Part of a small language model's weights.
Architecture: RMSNorm before each block, rotary positions, untied embeddings.
Each number is 128 + 24 x the weight over the matrix's rms, rounded and kept within 0 to 255. Layers, rows and columns count from 0. Numbers have three digits each.

# layer 9 MLP gate, 512x192, rms 0.136, rows 77-125, columns 0-95
157127133146142110139153135094119130174128143151150121159131099133084062102134138124151127108167156128104142134182150119151170102154167112113119128122123138088121110115086082135137118093072165119144146150098132089168121137156136122110166179151106170114153155152135128128159140121127139096
122100136143092146138124142109139129158107162107160148110147104088176150088104160099123121102166134089115107125142143149156155125090117148085145156131150146114090141178121121169140138092121137133080114124170142152125113126129131137090168116094146142126111131139144091142102157063152119119
138126133129123119160151151104130097140167112108093121136166139151120120135137103151123150107136127160141120115072123106118113145159141110125097127144146114136135131151109124117145097161162119132138157099174091109083063129127127137148125116114156126166105074147163171132131118141076146130
095165121088136148112135146154123095145095115128116178112125111144140086150139121140111124125120154123163145169119156117133139157107095171158110105137099150163116128116136139124102163140139135175116124093152125119143102126101129090136141100106105131162117102132143148112146178148179140159
142094166139147092147107139114128136152112143131153123154097124100125150154165106123134128109098151106132132102137107117131104132165088113151104115134107113116149131109118133135153118122050115151114127135155108179122158095124105128096131124136124111108091148086136130116104149126121171137
132122102116164126089116156143122125136139104139185140114097108130139139192126121100130090089154121139136122122128126146142088128113144184139141116124156136163139141170138137129129122175152154159133127134099097129144125111095149112173079098102121117214135129136122177100151102143083127138
103149123104109179083124121106092147121139096179142100154170148107123159101106154155162155137114107108161142098100124128141143135093086111105077146121134120121130147123094113095132109193111141139153144133165106124142109148121125140149129120122128121171103123139143119128168149135149120131
165140137158143132126099144103158108163152144121136135122102118113119126128143128156125089146138139135144146125103156172145092116143137162085149106100113142170111156119173095082158142111098102141181114090109113112107117150110155110113134131143106116131143131085154093155092173140116123132
155063142138112126109142090105126113162086126107158132131114136103127170111091147121135111123161139158132131136159129140091106120083135135093141084131119119148122119155123117127120088081133105130123142084135121091143140111115121109150140144092113113110131134168159091126141125137108124126
149114125107159134119142109142136163122120138167111152188157127153099118123095082170136075118106137116168135151089165162168118103148146140105108126122120095154118126114150138085137094152110119148135126132151119134136130137140153105149157148130159140134119114130142134136140070130094198094
153102161145130122204177126169088127169118150152149134110176105119143178129166124110126112122133125130142118112131099143169131122103115109102090113118142120105148118148111133107132107156160074113130112125132123128111110146146129138137147200117110141141141120128158125098075081164149121102
112116166157169131107096129127164128104094108118128146135119150134149093145194157094113152128132156127162164149134114144114090089112130123116179138166084158114147158107142157142107120168090109108113085167119122090141158164115116113145104104132144142109174096113157133112186140145079140121
110121129152099137138151106116135113123146079103120103114112124127176110149129155143149145135136135086131155122128105149149127096115101136083126139125120139099123115077120114152100153167107146130126130163152149177088146135109133096159172104108144079155186171144111123115126122136156101141
128140132096119169107133161148193119141122119162156120117125143165147111074092150110124168127100148131148127089111140130117120123141161150087154126121138117138115126108169091130150136096112134096096102103176136197128095151148160113135147155137145133127113093141110129132163127136152112162
160170097130144099088143150153116175149135120170140122132159116158130105117095131134107107076116111150115166109128156127113128122147142127119122137145096127104123136095075150147146116103172127125106144114133142096100139155122149109126168085131115115117125118095170170142151119133104171117
161121099143173136107145121093108139136130148135202104098147171145096123130128113142123124126104134143088123128198114128133102127115169108104110100142126111161161087111109101099093158135151102132130125116139138133143075148169104112130159201193071185124099114089148168141133150129157147130
131135129143124092084138096117065142090138113150124130128152142159138138140140103118109142100120088134136189102061155131135145127090141162126132090138152160121130168129136144151131112098130144160127114124098098119136126137071167118130096153100127106143124142118089144167114123117125142155
131175143113127156140071153077171180136118199156121114129137137181150085122114058119121136103103124090136128137129133186110138085137158109153143132094118098104119110154137164123107126106120123119127116153168111108105148105100141122122137126095104115125141148145153082143164110157129159160
150130121135167133128129128137111136115123132152146157126093115108130125106103163089129175172127134090110131141117155128142111123141166131142121123130122134088116129141116134103117119141095155144181161137070166104121127120102103156126102118130156114115133144127131113137115112124070119143
135088149101097155085129135147103097149178133130098148119136131118142111104088084118089168127142140161076098120149100142134146101149155113083162133130140140147116158119095121135115098089080151147131147158132192127119141135120130130100129140122134125133125154098098178121176087112135127106
126128145128159108178144130073146108156118101133157113121121138128115128115124166165127120159145146117128124200106129134152132152151128142116105114125087143130097088109155139084123167117133142171119138089147085137117118141115144124144114161125133122103119118145148140099135143154160131114
124149108143162088101148112158104120133143169151078089141125099097158147123133116139124107075136147121154080111097111150112157179131103126099080146139183140081134120146078111122108135107100125139122132095141124124144179152109155147116127136116090087124137112161112125160122119162144135157
141117125132106151175127138131176150156142109136118144091117097128148101143108143081146169155110148139142109088123175119104100166119112127128146067132155191135101118071158127151128114146132137125110159142125125144152129176150145113105076139166112135117113148130122115115174113085108117134
133140096138152130137125087132158133168110067087128100144143126175093109111143097135098099140092089158075145168085211109118130124130138113122163115130097113135128168138108162144163117136141138135173127086107166134144166151153145166146113139133155113124124106116135153174124094129127168138
101129136084117131143125117121175125121140102117124114114127128064151138086162146099101146109113145133154133124166130144062116110141107127090117113120138110111142090138126129090142155101101197081087094153135128157139157126165162123160110141108108147128110169156122140099139114095152135103
158136120133086142110147079097089126152157075141110155114144132092122157105080118128147147110134101117125156109122134127077135131154123126108180129112132141138104161145148129141155168118141163118110107160131178081090107125159132145068087152096163147158128129149156181106116117091130127139
100128154153130135129095147124184123198137126195156114111149125149155155157067129091122097144103160136119172123132159145159135101121102139102094107141138103149130114118088129114118113122113142145132105111133138141108138113152125144113147145127109133121125161122074114165140110118126124114
166166131126139122087089134150121085108139166159094119121149132169139108116130104082123112153204127080091140157109083155119122132139103096134120132102114114115101096143108145130122175115073113105093147125120112154098129123109126073176131174117165124132147124123126125142092160152109105134
144177131118170129096131136128134128126130121142108104153121099126133098139125120107145140149172136113147089117074140147121140123160157150179178146151150122150115138129161138107143151132156103116112143127119158097086146156103145095129120161104133093175098154076132119129103163079101123109
119116056093158124132148103161146119152157092149122078096083128153144119125167136146107120148143114116131130121099117164116115139146113131123181127103115093151089164134125109117149127071123145160108144114140137176163131143120142154165124099154158135153118134137136133135135107121131148050
139163163147106155102090147141071148132110124106150126139121151108124110157147116169149132185117120126165131117129100128146135090146135121089162173159106120136136113129095119136124118147164141134090132139150082139131162153113114114111103100125164129139167130089180121120115071170131156112
155049099093119121156128079147143088108166131135098103117116109138150095144100082159133085095210112085133101151128117118130151103139153126098112090123142119161126118143138155134119130165107143157130101101120188101159093140077118127117145137143143144131144130114107177116109116123160122126
101131125146136122134136157090123140109119149158154094096126130131145158128130051107122114117126104162081119167167095157139135116129111115097150116153134148098139125141106136146090157127123119119115129123126142186134103146156154129099123152134116115175126144126176144109155140111149131138
150134172164155153110095114119138133143119109144133143133101145107147101105185125151106092119129137156135112144113137155158155146084148132114137097160103163122128161131186126087093108144169124079124131120111134132155080150172132115140148126160109147150135143107111099137147132111132156157
116173093123112163174127123135105130118143094107134141140069141069126112114125107110110167129139174159106148143110119147117119138096194171128138114161122127160105101119136130116143125132171152138097148106156157118171186124111129051147125107154129093163131132128104125136128155187127097131
159142141134073148143157133149131142155097120160108108113097157069130111132162129140117159139164123118166114075104121142139169143109140108125142117119160150095165133170143088149139120122127159127141131155149116089111152131083161151089147144152150163130141141148147115088092132166145150121
125109113113090138138093146145142154140162145154102148098123128122144074164153118141137112119127170082108146106104134143164162149145129152133138151142092161126147137131151166116127132147143101085135144144133132079078124132106155143124082109118127148108124117129141125148124108162129145161
120137118113139151152109168116104161128144139094104182103178184149153153124146109102153111151192123136142111114093122096176143124086090130115099152126140175119162149127135130109175131114141181140170147181136112149163111150116157148114096153138114107141104132093130096104124125124110122166
132175117145080155158142146156132094116156116117129147135117158119162117125122116108160109131114100089124110132146122126132148123124134118139158132192118157148114157105112160133102148122105111152180128112110154115120157085117156133125125113099100088132163148116092135129107069150135132089
128119072160129131137133140151102110154138095136102148146112105099171126155148082179099143116105109103147125099118111160140133139154136146136139132108151155098131124126158132158115112116118127115131152162099141131121160131163153085093105103130120098100105126141098141142128162124119124142
128124109123129133123152108117135064137156094160157140137133132086122135118124084166110141148101129138121103133131092110154130150121113097145114107066127166140179145165176129130128186143118148117122146114133133122119138137112170123130161166112119155204130120110081126147117131114134182152
125136129130121128134150144171136128116131163179147168083152124095084158166097100158106082098120135105152151128123162110123063136112135140090084127166131105146086096093147096090126106108139111121165145142118104138107127124114157126097136073129134164126128139112147106148120127142165145117
118139123162117092152134144159161163154089169117140094150146147155123096116148127081153125175105130064137128143095130093110112101148136121152155166149145126110102134105113093154162101126115129098102129166118157125139119121123121121151124126100098120138130117179118109146173159167140143155
162138102141121079121144130144103093120133134153122134141150163159132106138136146128128109140118089150105085130146148129104095168149142139115110138127115116097127130114103116113114093099141099098087092103170071086168108130107111128088142104113102152111123148137136105123134119091112150091
111146137120120117153101164114133142115108158098128115145112066127137133104087154151112149081146141136108157130155145166066151123154118115116163181146132145108118134127132141149129130131130097154154095114151158133168122092085151106109172153169156057148098125149121112141114094123135078157
115092067117125158123088113107125142134125159128190123119165109128123155140108149160149085125118140105146132130124095151125129105171133164152075115128135153127128135141118100101147159134125089122100124112139097170154096138077136115135128145151158122129137129110157116145116067124136150100
143142124137108090165080085127096099109159145104135143128123099129134133113167158103144199096126122096116147094118150099106107118167189131146127182125158092140103088128115129129121156093079086142093119124089124128156142109138128104156124126113136155135114085154133162155158132113171108199
127089091105097152065126128106114144124076158092136188141143133124128093125111135141124128142098078132134154146109101135130095109143176124117128137157154084164122133154133081107116102165103108131132114145119125121121098130148134135125124140102131108154147112110162145170170140124130151151
117144133173105138138124131167141154076124157148143169109094156113151149136134129117183141101142148119100098158130074138126142138140137144128113127126131139123119157130127109144150100086122132111113135067123105100124145105118149151142131130144128105140140122152132143164110110146167119148
# layer 9 MLP up, 512x192, rms 0.146, rows 77-124, columns 0-95
154148126122096122104154144116135156127109105152027152094123101088118138147136106057117157132163082161136118123076133110107105174129118100116139115150129090130095133139145156135111159140136131130141123162115101150105149130172082146135088103082128110101128072081122174152099122151152115103
109154168101122128163144105146144088120133118119091112142132088111131130151155124189142145115132098112123156179152179135162100111119093141134130148144101125094156123131147087126098095157114119147107112135128095110104125125162095125115134116113141149094102128104132114108146154137124080123
121142095158153125169129106149170129130127140178119108123075101125145177168137147107120130141130136116144160126116162104110120141131160153124136095142125114168155160145106150119080117167116120155133125098122143133138120101115136119144088132183114111123129143140111127147094156151083146101
161174143162125080122138136063085081145136115098074114106137140102134124141093148161095126102128118083119160127145143123165146139145123143121146114100133099171138081109098129140155121100109134172089113118168106125110123120132166136097115050099135138160104117114149122152119166135186148110
151110145154152119124085125104160130130129128185143124120095136135105159125123123148134142146108117145118160107136087140120116176143142139129127145115111139108106143114141119097148142116117116144084113118148126130096114148094151119104105170137156110117116093106150132123098131145134126153
122102099118162145114133117115112106127154111141120134163126116098102123142072135067107113136144129113088140118136107116082114172133130121129156111160177169136143104151140158129156131100117120137185119136099147093123181125116078106191096110114135161116163102158115186157115131127138131132
162140120151115093143100126163103155078132103135115114146124131160098102113093116148116128136149133163093147152134126155137148082153143187114079101151158146137101160104107103134119105117135126138122127139123125103136138142131092126159129142109108132118116106143155123088111106146079095120
128098125118134160135126146133138157116133111149124123123097088144121147128099079150124152099171127167109103124150111104149132122115155115101140107129126091189144119170127118126159115095111131117108156110055134117111121122189126109176088148175116075134112119137150143164108121148113088147
123126141093112109127121103125110117117138105105121192098121110147103099165152092092139144131085128125104160170167122115127101151134129140151144121146109109157110186122144166141135139077093178159109096111089180101067113100116129104128124116120143099131128199100134132134136144122148116136
145146100145123168083161079140092158167116125107162112111165130124124126133094162104126150157151123138167168139127135144082128119140160127145144116091140134091150095102130088121119146118140159130131144111144114083109140109144135083095171128084124105107127163086169129137149184125153134122
134126168123138155130127113097115129135161097121092135120131145125126140123161175143134096114124156124083109126100096114100145147126151138088090143160127122103133108156081109137126131119146133124102150129149139134120077092106127132160140110143104137085119125166110172108146069149112147107
157083115156140117121120092094080097096109103114161100161075090131129111079121156097141173099108137165137111149145141137116131125123155153083128147138145127156136135113106130148144102145148144106126107122063141162168066140127121106099126091088175083121144113076155142120130151152124169139
109134135138101149108172107125125089106106143164101170084138113089134153132158121120098123119112108163107154127122150125118134088121098105115114163137120154082105133129154168108137120134117144144123069086145099154102113102138108116166125141115105118135108153133129121112102078097106120149
109175114165107101115139147169155102120119178139118142148090145153119139141118117143118108121142123139137144121138090133125117123159139112127125127172139149116143141144161162160111133140152106091142167088144119084103170149109134155159162092127124120124192113160112140112102138076098064149
182104157130091100155161117120099137109125076171102107140176168142182124109180123128163147133195123128157138132102136126119123102144129149108143121145113150102130154199111140109133150121203064162191084142132128104119167133160155140148115122106105158131137147171157132111131148174088133116
128124134106136140085101118123070162083113130116119155129117133136121130153136123109123087136127113136097157157131148154116089126123158120110146146115142109086164150116128098100143102149131159096120116092135117112104126104139093112093132108153109135091120175127133143140124081108180104120
070126137146141137124110139174103134117127136159102094127107083131124121146140100157157072130140090112127154161102141157111107112126112130158102113111125122121146159128125106114154141138089142106152120166129146112135111151142129136168170130135094120113120122114127138118143111101145167106
126142147127137123142115125137135171133137136134095068136119176139125171139120112141121128164176155147169130124117160121112141165163101138153189106113102138135098152155129157140140124116126122140162177119151136156089112137107130120161147077121103100119100163126081114116103109129157148075
125117070131143071152138140149160100115141133127136149133129134100122130136110157129134162132159096125088133143096143101105139174132097126095099134066116133078119110117138139122147113146134118081108138106096131087129095112152096145093185124129146094139164130074081141147150159124157092155
098080167119131161139138107150155121094126137116113145112133158150134091133083129114167149139098141159143119123159165132093092134140131159129115108129120165131119154153156152107115096133117118135103127091107101110077181087088159104066132144099068135143128186120103097110113171143116126116
146120089154114147157138117122133124127170137096166158149119092127129137172091151127094094081138079135146090125136092167098096123115153095100138164147168155133137110091133126132107115096130108143195134141130127111152136137121126124130173105118144163126082121126116153131122125146096129120
152152090074076155104147101116128153133127160116097102141119127168133110144176145145139117130154107141119115107123150121184122105116150146147134144151160144146137093146142103113112170112125135101085131100158120147157122132081157146106122129079129111120122159148094088169128134191127055106
125182163148142098158099146086109139158153105151130107145138106139138060130087145113133139154120094101133107121129105112061159102118154080133122103133125145121100157110107117103128103111145115150113130112149107111121124135103138101113209132112173125124137091142119081103123158125139169148
155169143127131100149086125107143162121134113101127101100088145121085146135106112135123085138125145124136169136112135102081136135106173199115140155123124124164131127110165180117123113112147155106106160110092124135128132124138130070103121100148133089140104107119125121140108138081122123077
153125137104144115136138127083113156141119148090144147106174075134083143110144124153120131111131113106105165134100143106119107110108116140110089149094135110180133130113128133134147133149145121164154124093154176140167094095129143119182183126128100100142097156140118129119121115151156128116
136115092158124136136143142107153114116153128127134178124120121127108125140083111193100091109088162133118143093149137124164120139090141165130117136114081139076093134111149104115043145167157108135130122108125150093115111114127130161125168116144115149133152097082094164155146100095152118157
137138151140122150161097146123131122144122110116149135118126144116131091118142115113149111141129140166170120095148127124118145163118117104111148184096102114123107133123160116151142123108113148114134129091159103127162135127138129107157114131145155126104128103084099121105142103147158139163
086138128079094115113103123123115121141142124156138170120101156091132125157137110142102157157077112112168125120155175106153146182114083145138138102124122156086173128178096183149121147128167134073118134136127123128144157123115164166167132120072160111106134102129159157079129134100143136116
120118130141154083138108101098144157172147116110099134108102116149138123120100153123127136131077111101105131133185124116141114137134108121121090130131152143121080126129111100142108157132119138140169110138143161125168114141110102138169167132166132150114156121155139107103128107134113107151
109146158111138104169169149164140124085132150142105198108142111186116116084152133161156100130113132149127150177094107112081086155132121144116141117110090117074111142185138117107137070111173123113123130134153101119144103204113119144127154119115116154112111177121129122145091156145104144100
165096159145075138122144149057145131122091130114172122096115149150128100098146152120163190130151121102093093137111138121138127146114160106101129139117143162111145133131091124144126135136133113133101154121126109095115091118096156126145102108102143146148120178125127108113121135113114105155
114103135153117161143094138110134091106083126098104101123128141108113086083125131144131104163124094122109130094053129177144090143168105092151128164140135094130125152132179123099144126125141084153123145130096117106127138121178123122147120145107133132111142144099121123131129098163106099150
124100135155124153135145134153119108129137103095134165124149162117145115144148170110106108062140151079118145131124094119122123124121097123103083123102175126126158123114132119131145109111179124101115145143114163088109133113102171089084111149129088161119135135072120147099149130147089131136
127099113124125119128096159162174121090138188159158149192141121129081161174091136135122136126149106106147179083104138143149140138133099150111128126076117101150148156093127130142116095167141120164137165116142113126142117186135103156094115122140134090133133149115151093121120135164132132151
133101148096148157124095099159124154136149166132129121122112119132126127147145122120096186192093136127102145127131120158125142125126123188110148098135189155156123169102167151139120085135139079115053125151138145131118112130147123098098191115120132122125114125112116138146136119089100074159
137104115124139143147119082103136125156148118117122138124140117103151163113113130102123120101163125109129152159134138141177135106161146170124114122102148129115076088168105136166122133144109135117094108184087089149131121123171132100126087189115134169121120145153163099108101125170137081149
085098136109085157119165131088074136129138121131139123105126119124134125100142129104151151173088138131171110143118109078137158100120152099109154107132119124107083111128140151140103135151106114148127147143124169147167128162116147118126091182127106163146121098142112171179090135109121101116
124128090119141103156124094154099156100097143152143140126130136145098187127155141177136146163124110136139164118138150124152101152143178174168164133125150091147112146131149086135088153151116142095088139146120132133159139122086111142121117165115159125133115127132114119154151076102130158093
119130156189121130152133102142099109115088131130106109153134125107116124121151118169128095123152113153118133131132102117143149130117128090119123121136115138153120168121182144094104123125103139151111126122148096140102138135149128143152180117113110122077133138117146127070157101165151126154
148149152110130106136118128134143184110101156150166144132091131159116079150141117158117103138112120148116156121142095164123134176098095161132103144105132120131146173122079120146141158092173118133138123100099139168124145102137100086106156106150103148151135126133153134136103127130096127119
108076161131117151137147112149149132086152158139163101103132122094125143079139131182122142157162135122082146131115136136130104110077138123163151120103123141157105097143060120142129116170139093135149137118179091120169128167156159133108082127122138167131111086140105138101100142139141118185
139109112076111114135139134130115123137163173136150122142087077142077094145105133120145153156106124115150123121113141106083137104124115083084120143137104152147133130140135111130109169136150119142141127135108142147148148147123142080172150140125120134156132133165108125112148125082156103110
118114098143124112119174086148125147104120122155088129169136169152120152148125098115152118146142121161113127098113129145156105134152166141139107121087132112110155116106154152164145090104145115126156140136094145112095121091129145119162129117107121131134100125179163100163127144169142153111
116124141154096141146079116141122065124087115118148091139153133141146159148158141143103128121144135114129169102127134143133179093073116117103134151155108164143158099182126089166114118131110143106129143129114099157124150139115131115117145140110097137162138150139126099187111128097057106117
106079141110133139134112117102118109125145115103135119124084137116109146135119150132152131087111091140114128116116111125146139150119144142119167114085160145140120130103152140126145114093120091092131131110166129080142146131095085125173132128151167175167110177178097141146137147108102148107
147144168144113127102144158137147139099142149110126072065138107146144126129111149126102142134108104128104159127121130127114125124143130138167114108163108138152128089139095103123131070128092139093107141121120087133148089162148128105119137103138173150105146133134127076129191108157139116140
105116135133153169128098137115122148149104066123085142105109148151126119115182085117123114120151150136116112156130133147119171136110125133103142068161169154127141118128135095146109134113135150137098131154120119130160136146155068089173121128125150155105152152177119128072135105123122114091
122126158114126177120117097135119162120096140104144166141156171129118118138134117115158113125135140137138106108114100160108086155125144131125084118134134082164164157131124118162106113134077096129107087154086107093125130108103122105145081144112149094118134135097125172119162134127153094148
# layer 9 MLP down (transposed), 512x192, rms 0.0809, rows 77-124, columns 0-95
139152095134160116125134101124152138160124168170121105106137111103132131153104133105138142126125187163122119089112102127108120158122105114114121150142168100187139120169120167141165128101148153158157125112119066130121126187141108130117123135094106122139168103093137153147145150141081150130
106130120156154115139164162106158150139161087152151166142115154166184127094139151125141128103118091123105105090104121059134138107135135117120128142112157148138117157116114141131126149126142162143134107118096148108120153141160150111147151110112120132112106163112129117173132119110176157148
170156143091147104142095120130123099135122136129124102139107096192096159086137140152104143106123113140089127149176104185136148123092112068161118114122078125127101103106097160168157133136121151147107177153149106120161106109107090120119140117162088147084170108112167135132152163156136120130
125134126119133141150168153136136107183122128134106138094117105125158097134128155105184127163100143121125151138168126132133168077157101149150068103126115136105113140140117173126146097140127175115161111106151078123127152134112115096142150136165106126098175146181158120128178122091099099101
147092163173176120133134104120100132125163129107133130145142094097100171155143140118116093144107108157093144113067147132122116090154157115119118141159127125113132136090135175085161156112122119118123091166143116175141143114140128110113112098125147098141130130095113170112131143126113146174
141132164099143156134137150113115124117155140105133113111144112083119106125146180093077111142148081144134117111128132118123121158113125127197121162154185151131170044162082129121133112115121131135161145125150100140110142094127124135137133140101122161143097159118096153118110098141124129119
151097133111119120141138132149151148128115123068125101126125114130165107127068126087135119108124129137122085137111142097154103109106126131104102148135143127113129128114198107137101149093153116143103166106119145134144133147107138156146121143119162120123109139133103142128135138123107112128
142118161088139118169124082117144172103099116098108142137131130128124121130157149139097158083146138134128171115143117141114130170073121142118097138136140100131141135130129121155124118125127108088149078099131130106131162148080112121140123130165130095128140086162118132123108143102140169157
104154139136148094088153124110090128088102123143143127136096139107133124133137144124109114138118109124116127133117115089118123145157157110147138131154094144129131100137130115138116138169106115118130130137128160181105134124109065090129120111128132138126116077165132138135130167139111081126
135140136128131147141090172149106145164152057129121158125128113132145133083103129177148069133126104140093148128111103083101179153091119132111139131147156146103120111137127136155113146164106099104146141149134135155119116109191168151127153148148114140136101143146115115146110110132157088128
103159130141136144112136172090125166095098106138123130120127107113138121179130093118148156140101143133140101137160120104107150131088108133125128139092109124126125089132138142164139167129114120159120149132081115157137143180058182150134092152153180117119133145108127099169090136130144109121
085164135120120158123129121100137157145123145116116134167130147144146172140139111171129136144122149163111085124123128154120127125149083137145136129089089112118099150104153075113125151143156117112087136132110144135129132090118135125122139118114140117145121125132119114126111144125113113166
122116140133161142126126123113135155120157108161123141160114117165199153111091121111062107143121117120116128094104150119153129130142168123152117153100174151120144085104168135119125139150148134126130153145148158173097156157098146146103124152129149104135142119154116134151121126114153121146
158133099119158139154140155089135160159120163071142128097133134119133116120127155125119149128140178131106139108110127206139140139083148162126135110163119092131114122080127121084116160159090149069147117157130132149127104124135099146141142134140125160143071136130143122156086121182150149151
115098101077147149138081150137159102148154161148136155173138116148135111135164125109104152117154167123155118127164080115102184072145160114123115114097123143125115118122173126141178084126141174147148137128091110098163134141083151101126173117112119142108100109105119135135116068114116125117
109141109081130165185087130101116150095123143150099144159127113092114166142081126151127108077147098150128125084168091152119113152104136161152131134169152094126088179107142119089149125099152126098139129126121167111108118138119140170090119136110134141097133134153116082117157089110150129136
158142138099135146137139082128131132125131157130108092139139088121148105136163106115162123096133107173137142120110157100105154129164118193105170160098108147117108135125114116107156098132116115127080157175177133095129133130116140158140114186128147118158140156103110122130155130100157162088
117153149107122133110118140125091174111126085136134092153121138058130130126117114117145118102112158146107145110146119061131096128121140146124129145149147163121108085113150135092179167130109147084140124160120139176117139154110162104137123082109112141101092109125106102127132175127122169121
139143093116109132110129113139136152127107175117096094142136118159086116128123126164138097116102099124133120107131122109129089054115077106193147108129136155171113118139139125115138128167129138111117097122136113118104150135122147106141152138124085133164107138135118143137160099168111122158
109132171124120139109135124102139125095138104140180122151116136092164123136141165095078169107183150123108116134090186174171120119116130125125101129138127119067131173082106097111169144132126116090164121071121141178110183101096117139132068136113148147149149164087148123145121098151094079114
116101091138161110161118113142097126125152164109176139123143097137105138099100117137107109118121185125115098143087147131184130118134113146137155165094185117106134133129126123133139113143162125154131113110140120123137088132099083134118104155138140139070124066130142157151144155087139146150
145139081082133137146149134128094162154106180103115161113104157098190142140158122146106122086106169110127141103107149085098101103151173160147129148119167146141139132116133131107135171188106175104075132134151121164134160110080109111132145100118134100135149130165112112138153149136145112097
096157125148138102141096125185099137128109116116124078146184150127134129142125093128138146126124144100094093159111113118135145125143155148139145156108083116112145143163162088118123183123117124101166121140099098153109143147120116152101098142123097141141135149131098148123113144090151149095
128166122166067124151126141136132122147109118076111153143152115133155170141111126106102104110121156152136120142098146136102097153132132141134080147122127138138144129139110109150111144140147150118123141132104149124114140126101100123143135130134151157132157093120139186161122110164160131139
161158129129128137146137096087088124125122124127121111120125172148091115131081127143137130081113080126173102115117134112103119097151114144124138146104081158140088162142137111125140135088120129120128137143147111119139135098143171129076111145149151062147089131136099138154131127157075104132
129122151119109128154170114153143168107121135121168175122181185071087156125154157151140131128116124098142164124125153133113126136126131184110119152191157143106112141078173152095092113136160143128123181102139141148110119142135110153116137149126129157108135157149136100122141141103164110142
115145099160122076130148165142087113082112148113109128136145115124083144117118134124170134087134116060120149126143167157120160089166119145131123096140167103116124128137121117154159128152127126140149092168109119089118127101139127142074112158116109086143138171105133138125122143084114133148
118104144097140141163158149149160104146130107145127129103126137124108151137109137119092162115097157128148164129119121142152150124134122128144093184169154113091137086164194145113136127119101127114117131125127138119113143118165122168127124149131071115137125113114130111120089130104153111149
131108159119123136122111085104114115103151143167152100137085142113099137159125160135121138114115114131168122144111142118169129136125154164099157139133139139115090111076142129128117085107105090125118138161152134138091133117166131155141165126129136124127111147123127116104079124156147136153
140126142151141146108113092077141130139114141109126104140124148127157106138118142119131119131133105077082104098114138105103134094117108103142179146107089159137161143141169151131137150063143136144136118084121130138137107117144159128094096119152127122140139113120158147102137192123121101067
093088153106130091150133130141144117116123121148076113136168114152134156143109144128142098153143125151086124135149131115141105083110090140144129099099131141087146097169111125115126088115124124141124141136122123121113133132116100090099141135171114127162182135122145148095126138155113160106
095138130146139147167152139120190159105140122150173131127119128108115149084151125087095106150159181150106131172132114122117161144178107124153165069107093075128167109081126123106136133166125150147156086168113125114108106133129129162127146142104128099088148067104170094126137172134115118093
140140152139126124106112135124108163126117137134133155190126147142152130133114127055129168127127174072130190128143118109142151145103122116124132178136133149143126127134139135130127118124157135108132156128138131153149118165114096151151085132126177126114137078145086174152130140137151130159
134112150177122135157131145123182151139120118082126156104115130102155127168124104135107148102148125062137121179152129120109154092148125136136113134163135103125128129117127162162143137122133118129114115121117081132114131116149121149129165189169091140123136134136175106145130118117108124169
120093134069142141149123119134098081127173135136124140101139107102079152125090136148129113099154153107136118168105129110141158139104169141097147132138121137139114131158175135155131161106131137092125151116142116139167109176176157106119128137153122100133100133120130117114085147163157154117
121140107108118134150090129098156110133157128106129147150114133136123152160142078117111145147151127101127128108123138162107137133149140138109120108120145114128121140106118081158096183127155116082141084090123130131100132109161151117124101171129110181112044109127126136113123096131076087125
123120162093134095084065142138149112149112095125116149090146119135138145098140139128091106116087168154081101114152171164129138157133143122092087156132125148141129121162151109123144131134137119119138103104153130107103156090135174151129135120188122119119098117142139111114125082144157063155
135123154110124118123108098147179111133125148174096135097132137126098163136146119147142100099105108191099132094124116167137125139100178125149095123140099092130108114129127105148149157134129124154149100124131104064118168155124161166154102128121134147138136130157114129122173076130138150101
117104140106104122171110122134128120143092136142158152116140120120164167115133145118168144142111136148113103145140116089123105128142134158172181118152139108069152135151121125117095151137103127090153092104119151102130152148144147104106142167100122130130173158124103141114137112144119090095
138124136135109160147171130133125150155151131084136146136149100146088101089169130123137116148142069125135104063113137183117123093107165103167093155147093135104123110112113113128177130079147111111131150112120108112136137096143126120144141123117105119129117107155135091129122092131096123101
127167165133134167158132098143131122142125157120149169098149151140134124110106141145151126152116145129136132103097133075096126144089069157112114194149131116103103163199109145199105119147108115112120155140155134118143078093133150134142084132130134114118103144122186139152172126107112108175
145119141173137139184122135127134110158114135150126100117128117197097107130105122127112115094108160117150098117097180160124095116106148152068087111104135124088131124105108101127173108099085107136091116137135141088130127162144130109159138116104145108105087152185095133138110103139174119141
106096105172131109128121139150156096151149106165180112120159130095106146142114161126134091151135163135149108093116110134085090121094124083100169105121178163157145109125126121124152127138118119132098128110112137119137114131122101115159145103122140133104139117127117156159099076134106150148
091121152100144097152130144131157186146082101138091131145148126112167109123093135156091145176131141111150127097113076152124129127123115118112141096116112132140132186085198088151098149106139130102142153124093151147154105091120128135147141101100134133128104126121114146162122096116108136160
124095125149141121117177122153129170131117161080115107102115117142144161146127131127145138078118132117147119124082175125123146144114109146120175126144066144146145161106105113114135132114125108067093160138096080090159169117094113119111088102125170114128189176132127120103170167173100140133
128088113090133090079151142122118145088119117122135155128085128105108097131111153137135138134150125107096103154117182168143134137149165093116137149085156115118112107165141131112114070167115143151122113129120133116163122170118137154116104121087094100112131134114142106136099162126135125156
117136117154133163127153120108109129187165117116130136080144167108150109094154172088119131088177127136091135128142138090175114143119100124115135086119122162085118111134134144083116136116164132120106108137124146130127125131129146113076169134116106161097079130150082107116135138115142112168
150139142102161199132125156138165120085126135119144116106090092175152131117123114115093120150111122115121141139154144103095118109096134150154143134122113111161181120084109149183135122138122157114143106122164157148116105124175118121134116105109123119153144113151177087104139154131172114131